Each number is 128 + 32 x the weight over its row's rms, rounded and kept within 0 to 255. Layers, rows and columns count from 0. Numbers have three digits each. The size before them is the row's rms in percent of the matrix's.

# layer 12 MLP down, 384x1536, rms 0.0721, rows 228-372, columns 384-479
095:119129158125091186135115146159123143125142153139136143146174144137154163131155137140099151151090142146129143146127130126134123155170173110155133082131138125155145154110124101037210147093161111076099140138151084130156106078135125120139102051104158116128143139102152124130149181070113183112
101:164134118112057119156173127120076120129144108114127137179086166096148109145146150181119105106166074107103095107076070121127149086084175140107123118178148171131090156071094135099061085118160179083159135144134082126117072205093124149107112132145080148111125065098104122117142085133118127102
098:124115129127143101121124097129130132163139130113113129079146145115134031144149079101094113095084025140120101079173115055061124141071169137152094122178154147053102139149059077158120140122150147094101116193144171169156089179137109165145117063100129129103127110150139151089069095147167149143
101:119131122158098135089151166106137135114105130144096108122107132179152231177100173134078170125127203157165112158142116138136113145092156136148161157135179102137117163101110065154136107121186112160100143180151131136104115145152164122158142051149146147145125132149108107170145166139120112104
099:186135088140213157059099093087149137137141116144139145139118146120160102115128136174198169159071133127198193106105139098149124147089117093143088125097101125131107132103150102104122144155139114145080157141097148164229196137161228186101109117092095060115125155132163128159122188069096090056
100:150132089096107145073122124088157119109058125173124088145111113151097085117150143076101057132090138145166136123168111121143120118115146134133140131157169118109115072135120129112110084093091173151152139151105139143130120160171125139064179080076120163130145163120149144135185133151104107114
100:108091099163098098149105061146086112129131116103135087123151029095208190134180116084128098062085045103111165145062134135128124073150187081068101130103159135149157122172098073166107071167118069055133131170156178143097111152187127141167099129075179068139125135159169143125151095116106087062
098:115131136052128141126107087114076136163174142116147146122130102145158149114095134159111112134126118125137103118132143150132103080027059064134158097141144114096091119140084107126192094090134169127139143109157075154152167149084121087143163116176119120094129107140177134138167113220159153098
100:145119069154142131105066139166083122197062133127139158122081157170138151105147102057114160138157115128154153106073156105197122165101132123144158127176140191198135180087112080230061137167044148109129125142160137118143134102191119122169143049159141083183129163147152077125137116136183085089
099:094132104138138185159125145141140129151108142133125083086135103154136145115121142134178117117114152072079101166156143062139052110143146195082110041166137151141148164115064122165117159160153121060141128077125159117125073121153143130144133120142105075194123157115079093108085138141116108155
099:093127113138124171141146141131152129191155138157133134110155114180096108157172133114100129159138142114146139143151108128135138138131124135140179103162099148089138158132101072174102156115160155136098123104139184110073151104136115120134112152116140139170121154151168113090088087081099143143
096:118136178154151097092183160129075133080116126156124136074144177147169139149114195095167153148108169169150077122154097077132110122163179141172148189115113126120141097148149116144145153123127200103102128198163079092156191143140089167162103114146183154127124089127082140152115105088129168132
099:151129123147135112160147116128204105095156143159143167191091110121204077141127154136121108144111150107121093109102181049104097122156173128073124130076129165180156156086143156123102140099144108156079133109126110148081100181174129071093127070107135139115127167127176129188080138102143126178
098:127111125098093166071081116146090128133134131136116108148081150176075123183082138178187180105162153139154099120191131169131123111172111097137084143186138109125117125148165195150132112106162128162129125140119089160186111122079164152111100102108165095186118109101123166140115073156180079117
100:111120187160094077106117184153166119122193133108114161177146139139156082205140117086131142100104094157139080154127195162102148108175103136166095093121052071157096127121138133124174088146174089106117122109108095131143102172135162156111094157109059073123126131119124119167136150085135163141
101:121109074147130146045099062129089126142079114125135165072130179134119165102150114102117137117171128120177162150119169084109148120128112163166107184115118174118118136092134126163076161112088085100117107169143090150162102100110040076105106106056125188120144172066137117176140156102153158083
100:155136158129118091187115082153183151136142133145123135172105081158137174199151164178163080098111115096132101091091120130094091170103122082140111139140019136135127127119125081123057085090167157132121132132142128115126120113146138175194124079107133120189113117080129093168181151097101103122
102:104133117139111114147160088099139133069099117166136118215108145075060141165157105135139111149238118103138147128078106175131122152150096148183086102135115150160079075156118183161096182099173154111158121174110107131149187125156122132157122123118155165084131101172089123091185128119142086069
103:048136199155205133123135080165153126126169136109128112156076135131085163142193142127127096110172135152144153108133109120130134186114141164144146153110199129149120133177153157111133166125075110139125125146115187068100095104190121136159212161165165145121131161087107129108089105128123123122
101:117139070142114144079106113085109140110114126082140113148135188110135141120130134098185104125182181156129129152133148137086143121157067084215147078107137068135093144151160139146086162151129121121175133145124141119147106123191082174110082092201072162092122145103191116131036143151152132146
099:102124106157090164072152102089117130161122127137121098126126114186175109136132105136113126117134117085136109164122112175166118047167183073127205170160157120134114076069121117117107181080079125122096121164093097159096138111125112154126114153043123111153132142154121104099064107108115148129
104:139126093119147120144119152174156147143127113178135100125137109110094115151094133113119134103119103181131124124106164138147124098157135085107119095134147093102134124126140112097126160169163160033134132148191073138179202113098114115063118142057117146214114102084109154170092079082118129207
096:113140130137112058153103140052130147119120144087139160149159205151071158062197141138090112091113120106135092114075142089124129146148122134112054148118135133065129059158153139140130095137103146145115138167034122118102115138107071084097122203164148156060124180132094139072122141057122185105
096:168113125127151154102137095089112145151123141151102119079058155116114139115126089070081105140069136144083115172089111143101133131162089080181067035141095136120120164195158122077074078099103114130128138134088149097122146095148110171094091152044062111116118168098088085120057087111144110095
101:102132166137150158131114137153174128064099133146151146125094164161032159117150136142107123066068125125141115170125198119094129121162145138106120134149140166141130103182160143139118074155062139141133124178124037088156109156100144087130202148122145180152137099133124129168170076129075138162
099:083129150195147132116081145104138128141128139116135108122112146140088042173086135190122151159131144171131156126167115152138103203136136129065087211137189083094112154178100137177157096125093135108173136109149127147174165153124112117114099158134162161107118150116148103104158246096139101124
098:171126103142171151122141142129187144128101140086129158140148062094055130118138163197154167133108113117177095130095122127097144140150125153150091086167065152169116164069203189130127105166158154139153112060111135068158122128138154166092149178184101097110121130162134116113097181128113102160
101:100129065140068150139108085113108143118120105116127126183121182177057183125126150128128140162125175114140095143167141081142139127109175119126137117126108150139129161081116093149148128113114128098136149081117127113175148138114170124124130172196103140161138164181150172101116117104135162046
103:126137067105136118096117117171074130149104114095121151138111156109190173185135104157139173122136141135117156106176187097131117138130157078159107118154146131172124113079179140112137156172178131217109128123159120162142159148081135122129117151097118123135108127134123126204094146144152116137
100:151119058130142127139164127134140132144080123122103134105110093104098116185166129127084155146162100118126129142126122109144092133129132162071121147130111142126131130187088116126110092125138140104161127128111130103125142162148097114097161098108174077163131123111172106103105193143132150185
098:120119176172137129093134128152112126148017133103135103186137103131106135143105113194134111150163165155071092111108138131095125091138102137064153106129137120110138148143111096145112138165123147183129116057121128115183123183137179126170133210155118097162123130120138120137131072152152135209
099:141116149112142183136185182188141130156149105075110158157158027072105116129130173065159096130158194136088106100163131113143138112129081115092144074138069076121129113145118131113172145151156095149050130122162141140097171153109067173131150122190111126112125160141100120110140089126063179168
102:122106126120169098164168154106110126086112137118142170167177071090073097091138126101156099104094090096194093086155126132162150185123119170069156145174133136177082145103181161142170178136124109110105129078119129129125112127182132165174145107107113130132127171167150145193074098133131143139
097:102110137090105129153230190126106130100134127108138114115154071142136143135114142084094168174104135082142078110166147122134167141106128139173155097126145092149113181101162105126092137120148107166132126137161098154113147123126099140087102097153140143119136119199148156125099091141136101128
102:152130114152119169077072159082137134094078093179130086106105102151081144201150102050144143082147103154064106075126163117122120120151079031182089121120142195172140132194148127112051158170114098139084131141116178187089149193094116065101103134121125102130122154110188100133111166156126157104
104:139136105123165076145106099068101124147145113168126145071190188105068106099124114131114126101067122091094135160092160180145137153167137078149093145131040181114156093168161113167102121183143151111100121196131089130140148093155168108116084065086114114131126087131127102140055136076144112058
100:145104128061119128089184130143093120124165127147132113122087122064078145094103163127096124124144145122169120160130164138153120086200099145193188086133136174101170109141151138154121141130193089148090119104164143120149107134076089121164185078107147058183127139106159211137157179123210133110
096:145121167106098114123144140114102127106142114185140097150093130147094162161056152094142140117133165081136195128121181170086126177127113140054150155113133154097119156192121092144099134147157127118138136119131142126129093137115165087181079086124072093071128118042134160146132146173135091139
099:156125177158124150123130169139128132149227145104115160131144099128124179183192163202135112122128062108112115155084145113149113116127150116140152131076158163087139134101130137193144127161107106165103119097142125122134110108112149183114142185160137171149129090173147092138107130086112142067
099:108124131172158160101085083152122142151177137093130122109104129117098124072086089101130125099110156099143119164153148110170116115168110105090169136100148082144115149143152156175097251051140094166180131099140150145113113146121163134159134114144192155219129121109126094176184100159178149180
098:096115069145120106076116059150146121161075137175142136118096166122095133064121092102113147158148131115134155107141128114077129152162171139167158120165130057161089122066074120121130102074215112185134133137141090121156148146117112096093126136097076126102143101171149126099165164133096103142
101:139133164049110121187129105155156129175152124134139139068140171118112102158139196101194121114123054126138134129112076149156144142172163161102066053128152134126132104153091100160148188186123071151157125188148151135132091131107104099131114255157112070187128109096124105171158083064142139167
100:108133082112139207113128083168125131117140099096129130106117136114144170116136159126140161131110121156147154174198093131182118076191118149163104110132116123144110136117123108097149180096088158098153140087196135103145182112173143107136157164116150143106120111135180145063122109111116082121
144:118137080104128061152117081157079130129108133131125090118100142042170177157056139128129151156107128135068092162127087106093118086192120140141146119094130145141111112148118075105079112110127148079136123120141137087121168117113133156137119172099010102119131121126105035116079102152154022062
097:116122122068126178131149088132130132106118117105123154114097077132102112137112125118166135171149104124170146170135113141115127127173065172113154134156096061177099132139142178126119134129089144181161140105170181124115151222124132191154124128062117142172116149065149151160119132178124118104
100:102143202108169166150120160115140130083112134168132066117126234164165119123136109114156159094103092083122114109128145082121130166070122123196054103209075098205096125142124025153185094103124117079073137168142126075124093153110100109162123130139063093145140112107115174109168074090089154148
097:081128102168127058144132143145105134175142128122128118172120105153101147095127085103134158110134057187169075058120096117137109111140138130098099126216116129087145158122130177132122170128147171147158132100168143108144099146123152140141078122124181087115123120155102123150121099108191051102
104:098120130167069140181163093083127115143070124108110182110181159067123116112153144123119077130204102158099113162088103161148133154100141067149123108140102125116094063109071149106072148143209119108082140127113061126143102154124086119129140165119106140157123120143118135063131176140132073145
103:086138105118186120158155101101098119116119124172113132074142121123123140155106059113104077114137104107119137100098120122161177077159152164149159153134097088190107131180119143134135114126129130140123128093125111149182122140120110120068080102144148154122129115100095132148124125120086080117
103:088120162089126151098122081173121133180188115051126148100149111144154091105083154158161082124088154178164124145182138146077127124124131189124077099121110170123185161112109135112201163085149168172139108130180160093083129107091127139175149125098100112189124142126143114086128058174123167160
100:064121151119177116127138134146126129112135136142150146071095157148114114130087117104089081115185101168171110161128160099160128077095134125158065117150115132139100147037104141098138134103116078142193136129141111162131100095093139156130092137124148143177126110095117142187085190089165138099
100:141126074146141148106191113144132117065159138157125053137128129134028110158161087103133092139192094101071111118066149094192125118133184090114146128071122151111099102175128128069111100116100080138094129132114137125142142136202114192098157111156137114067139131078105105154157143121128158143
101:172138103109176198180084181136133131159098119188136109128128190155168023135134151181193188154145157146152109131144179126074143130132158153145127123166089154131108143134117103095137127142087217148111146162168108161119080096166149129094130132166155091145122100154143139136141102139086156106
098:124127146096173146072127135102175129165110123179153147138169067152108125102132123145160128148121083099125102123089087082133135136118125119146076125181118161077143178106134112073093103136110108159139136090123141130045128132175158151116164110126131118077131114146079113097034097089132161104
102:176122088095117135178128118160190132068130142076130153118128103122123173103177106099150155086131191161120076190173158146155142127100162162189132126098170176088095183173159159120147127158109093080091112170140159123163138069141237157176188100155149144112129124137123129131136132072159119041
103:127126111104128125115127096111150129134140130147126135123164176128134140133131095106167183136102100129119136196106099149133107116092110055098102115151114158093157160159077068075137194173186107126181127171070194115114140122134211150143090156158108066124133122178218114107084118127125149139
098:123110147107101172142141097179121123143103137064137087068062102130128096167120120159100119158071171122072152138104142109109142060155127176093110120169105135128188155135086103149134130086111141116087120130088149069024089206129114141101145137157172162145140172152107123082125113146114143159
100:136144129127154077181142188187099131152093130143122145105083129152177116120123128115159159118186067141148155137101127113137170150107107121105162168180124147151119118107077121107147159140072080178121157132139131133040050180088122114091142195157094061175126189106131121172116163188101139087
102:134127105145142126122142101118125131142131132124115146119165105127115151086149105117147164112179115157122091134110123154140124159134094124161145176126177154167121115140187194080081151184093049166094124107096099152091215120121199163124063117111102094159116158157179114195089134108191080163
097:115131087162155100162173098081087124184101147152122162065089136123114064129123184203123189126145100116108148122152112117102107110131103130121084121135171094119103084174096124116164102197093116108163128081208172120115154104162092091198097072132125123197120139112148130081207117067096122120
099:143110137122136075096119152141077121147146108069135134141127199152175175133093070123155163078146085095048129091171162105117116096156129110180103156130086131146130147130150084074193143159187120164163142148097193064109114103111152202201117084078136190167143128095144109146152130054109078111
102:117141146105144114109121056113136141199125148072127139154187140191171128106045138118112159082134083150116118143163101132137129084199151118132130072131145108112160151062137107108142088104143074117143133148099130090146159142112092159135129157154155170057123150154158139099085139121122149186
100:102124119131120102120135126093071122117109129134122160130155120141142115154115113159113137118092167131106110114053081180130117171154142094187132140126164184082131129177179104128088107162184165071096140111099147118148125120103131120084112117094074126120123126185114178064125130148147115105
103:159121114170161118101082142125118125098162154174127150202145066179156138123158129135129125145108105106160097135173143062107151149072125107100120121160103116127112079141093140125134103088166138068135142116155108113188105137124152121107124187098174141129140135180117153195135087135163068104
101:072122090165140176110158172166117132201144116094145101177122140190140141040063134156116114121103128129114122126161161156132120150166099141103141080115110114121152141157102160130108117089153105101125109102134181109175084094132119140174163122092098130135123126157093142138098127215120132115
094:106136121154100074088163102112175144137100103157129208112089125189121118115130092175127120104089124120186155134169148106122115107155131110119102075121118195090147170144147085159126083067107112139130125171105115129163187134102093112119110143102131129130101121142146152141133142066126148141
096:125137153103094094139146074167140119139153122124136138104140137122111106107108156126150081177177135184138199134143131150125130100141139162149070080114124104116125076139112134068117144133129109099175141081119115185129156128117136129116127099169149123107139096102134122124171053116114162173
099:126125122110129139120113163167151121136087156167102136152107140138126175129101146134168121152111224125136160127142151147107131145126125168161171142147193094110191155135113147111147096168176120137115128188108110119156182153116079143095137100101111104151142180153136143189120168094112111126
099:064109166159137092192114130150078122154144122052126027100209132140176107105122185055135132096023146070067132152089135122103150152188178135144141142170117115119084165155113096155168167151133141122140118147144155116156138110140102118132197092172139143184127137105127096170156129097185144112
101:115118120123149151177154130105092132077132101096125117090135066092057104108102155116151134112082149100093124164154070086121129129100138067093160153126077138139119097094086155161111065115072165097142154147150135147106137183115062125120132140134125106159132114115110149103144109126072160150
102:125133136100158159217161119122117128117093136136120101128134133098121144110195060080124086135111128158148091147064043163087109073116153128078082112060120144141182066120097118143070211090083195087127131141115122094150107072111175160200110132124134100107121143155162146061146106085068117119
100:104127179168119150224053125113134126125131139096137114141101146162110131140116120118110096096099148135089071092136063142143137147106152177153123143133167143171100140140162147163075145052132150102095112106135147103124114100106042158122109114110138154147119101101069073074152089187186169108
103:153130093103137170157076080130105123097116120135129117103146116164069106152156105139112088138128148145122115117151169129138121103150088140110109094155122112098190109075100135130125056150137145149089122075115146123130088119154100116107093163087116111095131153106117130146089123154225128138
100:148141076112164119173089148135144133114138116172123058093147067154111114172140127145134171133126100113069118143128110149157105154138194093170112121107141126092105111136150150052113128113183157092129120172047189076162142111128187132215112176125164144103121198143154165117144112075135134123
100:093121078112115143136104165116153129094066107141112141198134133085119201101138142096155134146195185105165068131148124132127127176119135212169143196123159172073173129105144088171067179188128092100101131135085032078102094119119071136087150142177109099094136118099121123086197099127209128112
103:167110163154159103113104139103130122160112139132116127175187096147122126149135099089118151089101113110108109091124128144098121101137138126157058181143128156130056128129141100155117048143091157126194129116131125090120170089153135150134114075114180144089129129101103087113092067137107167163
101:114120166115112160126099172133139126150156130127130136154132095089106088173135069145120150095127060166089134070140127158099140145093076112145135188110122138088102148112026111126107117116157143173128127143126166118092106149105144121143166124062152135116129146118090132094139085175061121100
100:140124076146165117171129138090090130112092134120134097157175036124129129101159095134177101145139117103132105092144099066130124075124069173133092133151144134126108105128133136138100108087161134121175135089093167076115190115128126142141095139122121019137131112209161100190158081098088107180
103:128128165136117120097106168104163129100140138103117108124113186200160066118147122132154141159148147139126051176148156155104134116120130155129129107135126137091129125147113228162105089209140098156093130160087141141086094110150117163076140112123033048113124135146136119126127155127089133140
102:140123150142151214118131081121089118088105139132131190118096121109161125092174058081174144126130064132092088086110160158122087148062153145172113156116164139148170103156124142099057121120117056186074131127163162139165053223139172108101119115156170162139127161169183154156124134140112125105
094:101110077142096144100100083083105122127099141155141097096171099148186152107114113151148075131117125173128192059132079150074117162160088100108184136130103109108093131156113192150096127165096088173140135046119107099071135034090123137186065163143112121179130117111122178103092125119091105099
101:156124135165096106128091147148133137098161129142130100078092150143101176092126134119102095118079139178094119107078173152125132110143091126070168095192193160172144167105117135137130187088176179137159123166146163156081135103154129113151128105107186151119122083132151090174130130211101117098
102:147130077152100092118145212134152123150146132148134115142053181152062147127088147146110142174132108107093148121140100081104143161138088134237123157172154230090095109113130146196147055137165103073154123151115133074176103127142167126102107124129068121181124114097133116087140161155124098111
101:111120107179102109109108144119182122158157122100136160145128140160111164186146155138126114081096115143136233084087173123146118140152076128073156097120138080122150100134159113129132133114154115179135121162147155088129139093172105111132140082086161137000112109103110137160133107126067133143
099:133126123163079109195146199128128141102104129090132132110200149092064129116145116106177110119033091124143076157122133124088114105102089112202107074124104134107130103178159163151081123169167134109118127143136070185071075122130131112082091067103144141148139140085130131153105081168108093160
098:034131146139117107101110172146134124136133128126150137123087112106179185170130136089075116102113091139098079080165138162068135178147191142091173118166151212173142129167140165145138138175102202122170138119140138128106094143102115166163127156084110128130125155067129115141131161186138098174
100:090131137147131171111151154126144130173103138154127158137132130105112088132068158212074095096109123130152099148151121073094138105156152080067105107156131145027102067160166117136146098175112065177150113141153108142124165111101131216139094102174188108168126091105168104108121208101139183179
097:105126135140130156137113086099165127097086161119141086123105132139130139061116090167165117194165178154097124166151145067086140097165153124208207112094142081124112117123082102040137097087138120127165136136088113079091089175129143130126115200125129119100116165217171150094101225130119218170
105:093120112070075167093143066149106106112109133110134098137089064154109105131196151134156037131126146117148121149197053082110101177097081106188137089147155134084103072098165116075128137158146157186128134097156168066092082160100035093097174160130127131092135126088144155109110130079091149133
102:099140106188126091132119129165083136118103127199127138145175129064132140072099128096162107111147134109160158149131113164095137122133107118158091109127135111074142127128094057163153176150169126143120133167146143099134151195101174158093095175136173110113126153109165118152137070121172113087
100:159141148119129138115166079147167118118167136134121120119142129148149121142146069102128134079074084174131143146142067070157102132105158169141114157144104100134137097152216145092096160145156121075164131148089124139172133143116126129133092126088105099096142105145123137175143124123162122138
102:137120061145179122214150120119138123101179093189139139123120167136133108037169133114116111133132060106084111186123173125088117150082113104079109111101107176173143094105132110119079109137107139158121140109118137159173126170143164178125079139167173104043138122161115141146096126150117115105
101:188137102115125205136181157114162133092100131146127098164150165114129094110114086074150136076128106145129119131195080087196109115139173120150131114094119075125065092195125091153110091092067115201059128150083094138122140078153085166146161090130105119150118132043149171122130078138166140164
098:137120117197143127048122160111108125114133127168119092162171140180155149132088072085174158163130144123150136141113141096165087111195144086067165127066094099181150141180160130096123132154157079109140132176111050069143100135099124115173114122071177131141109165171178144125143126119051085152
103:089126152181118108151122150095156128132138179085139143151061115101111136139113137131107114109087110041109140124109134172150106139116117128078113111114181165138126128102055154130078155139154188148152113172131162120198143166229125136143080073136127106142111184139139153163168113178152159153
102:121136069112165138113143072146123128099093113131128148090128094113131120194119147179110120169088142111141115039159162186123123172097118174105121073179104139175095098127098056113176114177130111161140145187158132114156115094106206152055185164128144064128130115107140121162113114150131125194
096:116110144123138107106135087143112129134112113147132123129168103187104140139164136134154101073163082120207141133136074124120139104166141166137140119150059082129163142165106087162207153112111196128130139067127181171174129181136133194182180205178145104147136132128089093119123162124084096056
097:143131179149119121124140220121126121097167117132110135081062144051101170174143136112178173162123162156154118178113171119158138147144156079140101162127094130136120135136172142184120213144114077159107146138102077093120117090099078163164143102203132112089129062119171101172146108114122045104
100:106135087121161201102123109153111131119097125147124115124094124169146151095154079154116150193138096112145102151159111120102144075156153061153155157148129139147111131122145087086133119133168152154124122123078096139130116126192206153067190150159078188111132093152110152077112188124093125108
102:179131106061180117154118172128124132060148135121126091141162132120145111123193116084097130131134126172139124095119058141131102156101115141106063173166065171125084114079121140118138138124108170121137111138093089148157096047169165106130099092115119156144127090085105109072130155117173095136
098:142137127104095124208126168200138118138132126097136078089185079098107091146179185128150147092145118120133151093116135074107161134101100161068082099120053031112139095070127097192107097158094109162102105098109106129134118141094127139141136124152148101158133153125078123123131124112123144108
098:111116080126110135080162169122124132106130111150131175113151130116110148129184097139153179199098140126069081107118144162104104167144145075152080105162136158107104125130118132114093122121123058130213147120136147165121138063060151114109079105139084183130126117152100142108141114076120193124
101:137131155153204186089135149104140140201149115120147139114150192130159128137129174156156090092157144160092097169138126139144142103195084142151164172151066128081145132116135101130152180180143097152157131149151151162140099097208129145105131076114131148100111112218125149115123127145119117128
098:094120091086147105224080113115130130157181124186126134153104085158092127152159162218143090141175160115088149082073119142191089135092134081101124120134171109129130115142156123146074086067118184097148132102105104169132078222126201158070167160185072119159131121143186121106177151146187166144
102:144125156152113113083163141096107129094099123144125141088139121168092160038116120114093173141150135139134095113129110045142140114065181144094141130098077123114119152105136167119104141104131107170127135142150152198106046102172125126177089121142120133116128177083125151100168191090086180108
100:094132138153165039151107092070094115081115146125125118094100083105113156143160095159131130137142112095094122084149139085184153089132126126138147131091083119161169146106154155097133077130158082100131125158183087116178140083075109000131075148096126140125115130087075159104149113143174114081
099:112138151153113130118101105158148131135104132140128130141142153105133145113109096125091149129157121100146066147197119156136143182180144162153196095168192075166047134129125059152046072204138151100102114182085110091131091175115163117129195150119120119136140162212159088087124097148182124170
102:116121076133161171106197137144114144117154137079120135186169104178153106107170124081118121117158180158149128111186192157119115130072146105083092160200133179142177175080160126122112123115120169105157118164109158113084178151125136109183206188066090171087120188168191103174196146145176150110
101:155137135126184103138067140183183126180162126153138121166148187128111120109103177134111081117158068127169084123162158134131104176168176168190117119119117121129109131142129159089170125117118124072153127134101162190110147176100138099142108106061150185118118180155132126146152139131094123185
097:228119130121119160107155116137153121155121101115117174200098116140166065123184122148206146143051124184113110101142094112174137138107125180158160165132059102120076167103106135134096146127060102082173124146153125108124172154155147107140183098131167066094126096117096196093111118126133152181
100:127130188129136148146121036138148136105098114137113059138088106164100194105116177108136113152140106116146145121141123095124144139211146132098135136053129096149149154098124154089161204146066119122204128177125175117090182146147158157149041159156154100119125121170091111139131075158081117214
096:165125124124105169130093098096118123104150134098131134121128128135193068154141201148136141121173092169191090131128136159107136106093055186103079149197131175084142125192109213087185093147138217108099142105146178158056110170136148071120143115127137152103131114124161089121156174139112164090
100:154124204136154128190065144151183134158092141146129176111126129185101059097084127135177146219210138149148138117132124127109116096116090169134124112107082079106146171137100080095101155142120144131089126097143164147124146124167188120166111133144175133178127097155180126099151072153087177145
102:095134097095145166149136107109130131155105163166138122164144049128101137100159161114135132178122078102138138138130090141180129092174147142170103110117143095178142132107153121070137128118119145185203109106144088219110182124155148143146097068085152130109126177175173129126188180180094189138
101:129113096127148079147092156121113132090125124088108091108108150147167165148155109123161138097162122150178137117152126132144150102123138124179127110140145093179116146137064118107167145171083191170087137126115146154130069108124194103119128138145083074057134128131133175176124128100070146144
103:106118093090063109188110080093129119111174136121115109119071152084147075141131137131094183112150108144095150141167089129078134148100193048127073159132149146137144108169088133132159125093168201115045143025092104082099100050102176130116159147102143104157138186106102148132133095130080135131
101:128130115099111130165135127134076127127059102084116143114138192109103135162211150151074118131126130147063111154120037161169117095074149165064165126062146122079145132109122056163122083159085122096087128101150176134133153193132130125149130123113150117099120079161234143122150067099098164146
096:185145115127117093119146142060106126144008098113121136122031123101195098123174075090148113084184117130165177167106127117141125135098143156127118139135136154147172179091149118060152120163090085146117139137083155121151058097154141163130159055132114128173130087105139116135094148154085123119
097:170132146204155083076201105119105137057068146144129151169137050184106096131103071110146091120159064133131116066168171101147141111158172110139168142186154128125086114112112093171116137190150113128153129064124117095183174156099086137097065137148140112132132155168095172099119077151084083124
101:127127111125118112132140134108111128191184127158143121103149157146107057149148083161083146188088099156112107155078169132066126147143145108136109108084119124078161156123130078089162149123175220128152104126104074073080099088129140107113117070162154156144116141191141119140138159107124162076
098:135116193110181181100087122090162128088128102147125094168095131030116172099095116144049068174165188109120115072137159123148126154154121125143145148150150195152149117119149103153149136133110123120110129115125140163198130108109077068117195128167147122151114108099125110135091076114070147114
099:109132154130139154123091125145138129094139134112136104104132155137116125135069131179118112049138144081080083139119121096116119164116100060147099117106151108107144069153124102147131098063162089069161131102090149151094136172117152131111133177116124149109135132136143088120111140167108154183
103:145130137110106146121098124130089136097093114160129187122106149155106134198095121151132095126100132083142045200153109077078135146121203127073091137149124137125128133117105106137110143102123144175158129135099076125105171091110150128096139197112166109141150150088108158112073138127164065158
097:142139161090072110115105120179095113081200118145113149098134176144117147078138143114154156145105093130082148089108151155106124092088118051146097056167095148053169041103151031122205086061134134121130116161095073108091161068145164099084141161141112113078115123145110147093099120135147187081
099:112110146086175099205029088116146128030123119185139145135146093143098122115135133083125121085091156110126156122180095129152111064115102167112171129128075185162118131165099169139139093120182122117037127119111175136155162158147184103148131106145082183153129130188102091140150105099156080088
100:127134138135141091130090103123129119086111098143127089141178195096140106083159076136128114097153161099134167126167175097100094185061060139191145122024040157180084130177121066126125101162122138143120159149093143099146131111148141195094128064166056113141128074089110131140145148144148087108
100:080130117115125171166158164156095135121139142185128081082139118136138078123117098139119193155134104155164118135214098127122143138140099125078117147110119119101130107155094119084145167132187101094138130124148129150149099092134121165143089223187112113220117106094160133054177100108114081132
096:140102054011130191114134118143156126157100111102126060125130193131130076166067145132116136107135085078117124123131075035112111137122106174064108138092101084127087109136138126151134110048098082108109126152198058145170152159151088135121137136112093121064115077151127190093129163074112107073
096:159171133096168172145116152109107117155095138085116178160089097127124178106194156148154074128161179135126152082094118089191114158101162124199148102129099171097075106133198086150158139179072079133120147101145066201129155088052113123129111181148095149104124115142134145090094100110147138137
098:124122140147138179145115164097111139118129104122138058153115119135160151143095170080121132098038144095159104131097148064133104142091137093127148112111120132054155077062107140097093137153147137132097112139076116090124153127144125158178143110080110149078137081119120116072131127164182155127
099:155119108110069134071134113090092146098174118133139169124105099114126144096214130106093108137119138189127138114160098092142095110162097143069130093126097110100120110055130077158141129127119062110129127146095152096114029134150107171151146120094133079153122096106163137087187136208132136135
101:105119118116180104116094163130132134158153099136137166101152133096059112092103117107127169093077173102116190176177145169158134103149092101084076190201101140186124176126153133150035104115147143154134131139133136189144092178141143108099171099162121128192143118123119118163157120117125138127
103:159136058156078110187092115186132131143088135115125116089179174129152149127118119113158122122111170137145209121091127121131105135147141154208174122065184180169089127165153204181090139085129168164146143157082140160111090169149127127113119197102078156157129057110145121113126126111109141145
098:124131183156125114131124066093098130150183116089134129165088183110102190130084118151171092189107124142092125137133144093153088081106154130114129122171116140210130110125078165177146085104146156176082138100125102102130105083148086093145150115121107114129119104100166093119149170175103122189
098:067131099112208107129120118155098127105132117146129129110117126107106093102095182168164121207137080145160167144132159108102127202141150171176144143136127080110147137050086092131166080172103129132123147124111122114123084134099174074161111106088117120177119115107120116120162097108114126120
100:108123178150118161178153092138122129124129116063125089065111115136182139099121159183119137123123145165083191149064111138102116143142120130143118061088088157104166168154150098080142142155157146143120142184061113153076163111186115153131139031159137137141132100181110153106108109150109144184
106:118132119182144126132154130164090130151152110097140144166061107134117074087105142099121119162124078150160107098172132167179136084118119189110117118150151146116147117169196108163165176098156148174051124079125049141117141149171131096113064132172124145131124147160120135139127073153150127141
099:092134174167156104096166142157080125094159125129136081142149124111143102079125080136096146115137124162139050157173125073145125132188089101131154179125150183130110125101157131178131097148175117081119123138038102130114115126123143143121018039119080146177127114091107140135086049164111170129
100:079135155149131127148147121061178140152106113095123136134135136141118097102152127168153138127132152066126130171104111103125147115172079104141130133145136092214145082089101151125206102140131114164142131132180132086112161098096137109094148154113161156115136136071044088129094081103115111164
104:124121166164129152159079124173128145104064131082129157161098161164136138084116159162091118170177078076160210139167144168136136148143143116083156124129122140146127126135073122164119126159153109172088137110147081123123124128119098179139063178118190131114124201080107128123174148085156149108
102:117128143111181135208169129106143145138147138075119113084148158055122147199109117137071151135141146117127080135117153091099109153170147138107152075097106110090142181122106114122130124172085121061145130139121115148158135030151141081160127136213166158145122151117120150083117185061117166117
100:091135101144150149116123142146130131163109114121136063118112061124163159110188203155151105144113144181102101119098105175140105149066103173159165179131112082150114125106105116106118066122151084155165136128140065094114205131108135126098123163154107081080132075100133130151127136115115176152
099:103111145093130095084098088124111144108067134106142085130141147133101127113142125167117065127116166090123157132125195093139138048126109116120166117195123134134125173120131103148094117105117085114117129128130111138174202147107080236065144159113132122166130085098132131184122141172158084072
101:115156119112137122157122160125086129155159109129135119153128138115047077118076102099091162079076130075100064146117161104036136105096131147060117093105111191139183102175164121141151142152145098112147144133168141066081201136144156101179117150191087187136133112142121106149107126130143122101
100:132148111111130037146139109130153118121040143192141111125159155078134083121094087067117155145119129142086093140135121158166137100156107090135061146112142109151125153075118118082167062129118101164153128142115098091191160122128067086159115147105094112131121141147081174128156124142108122137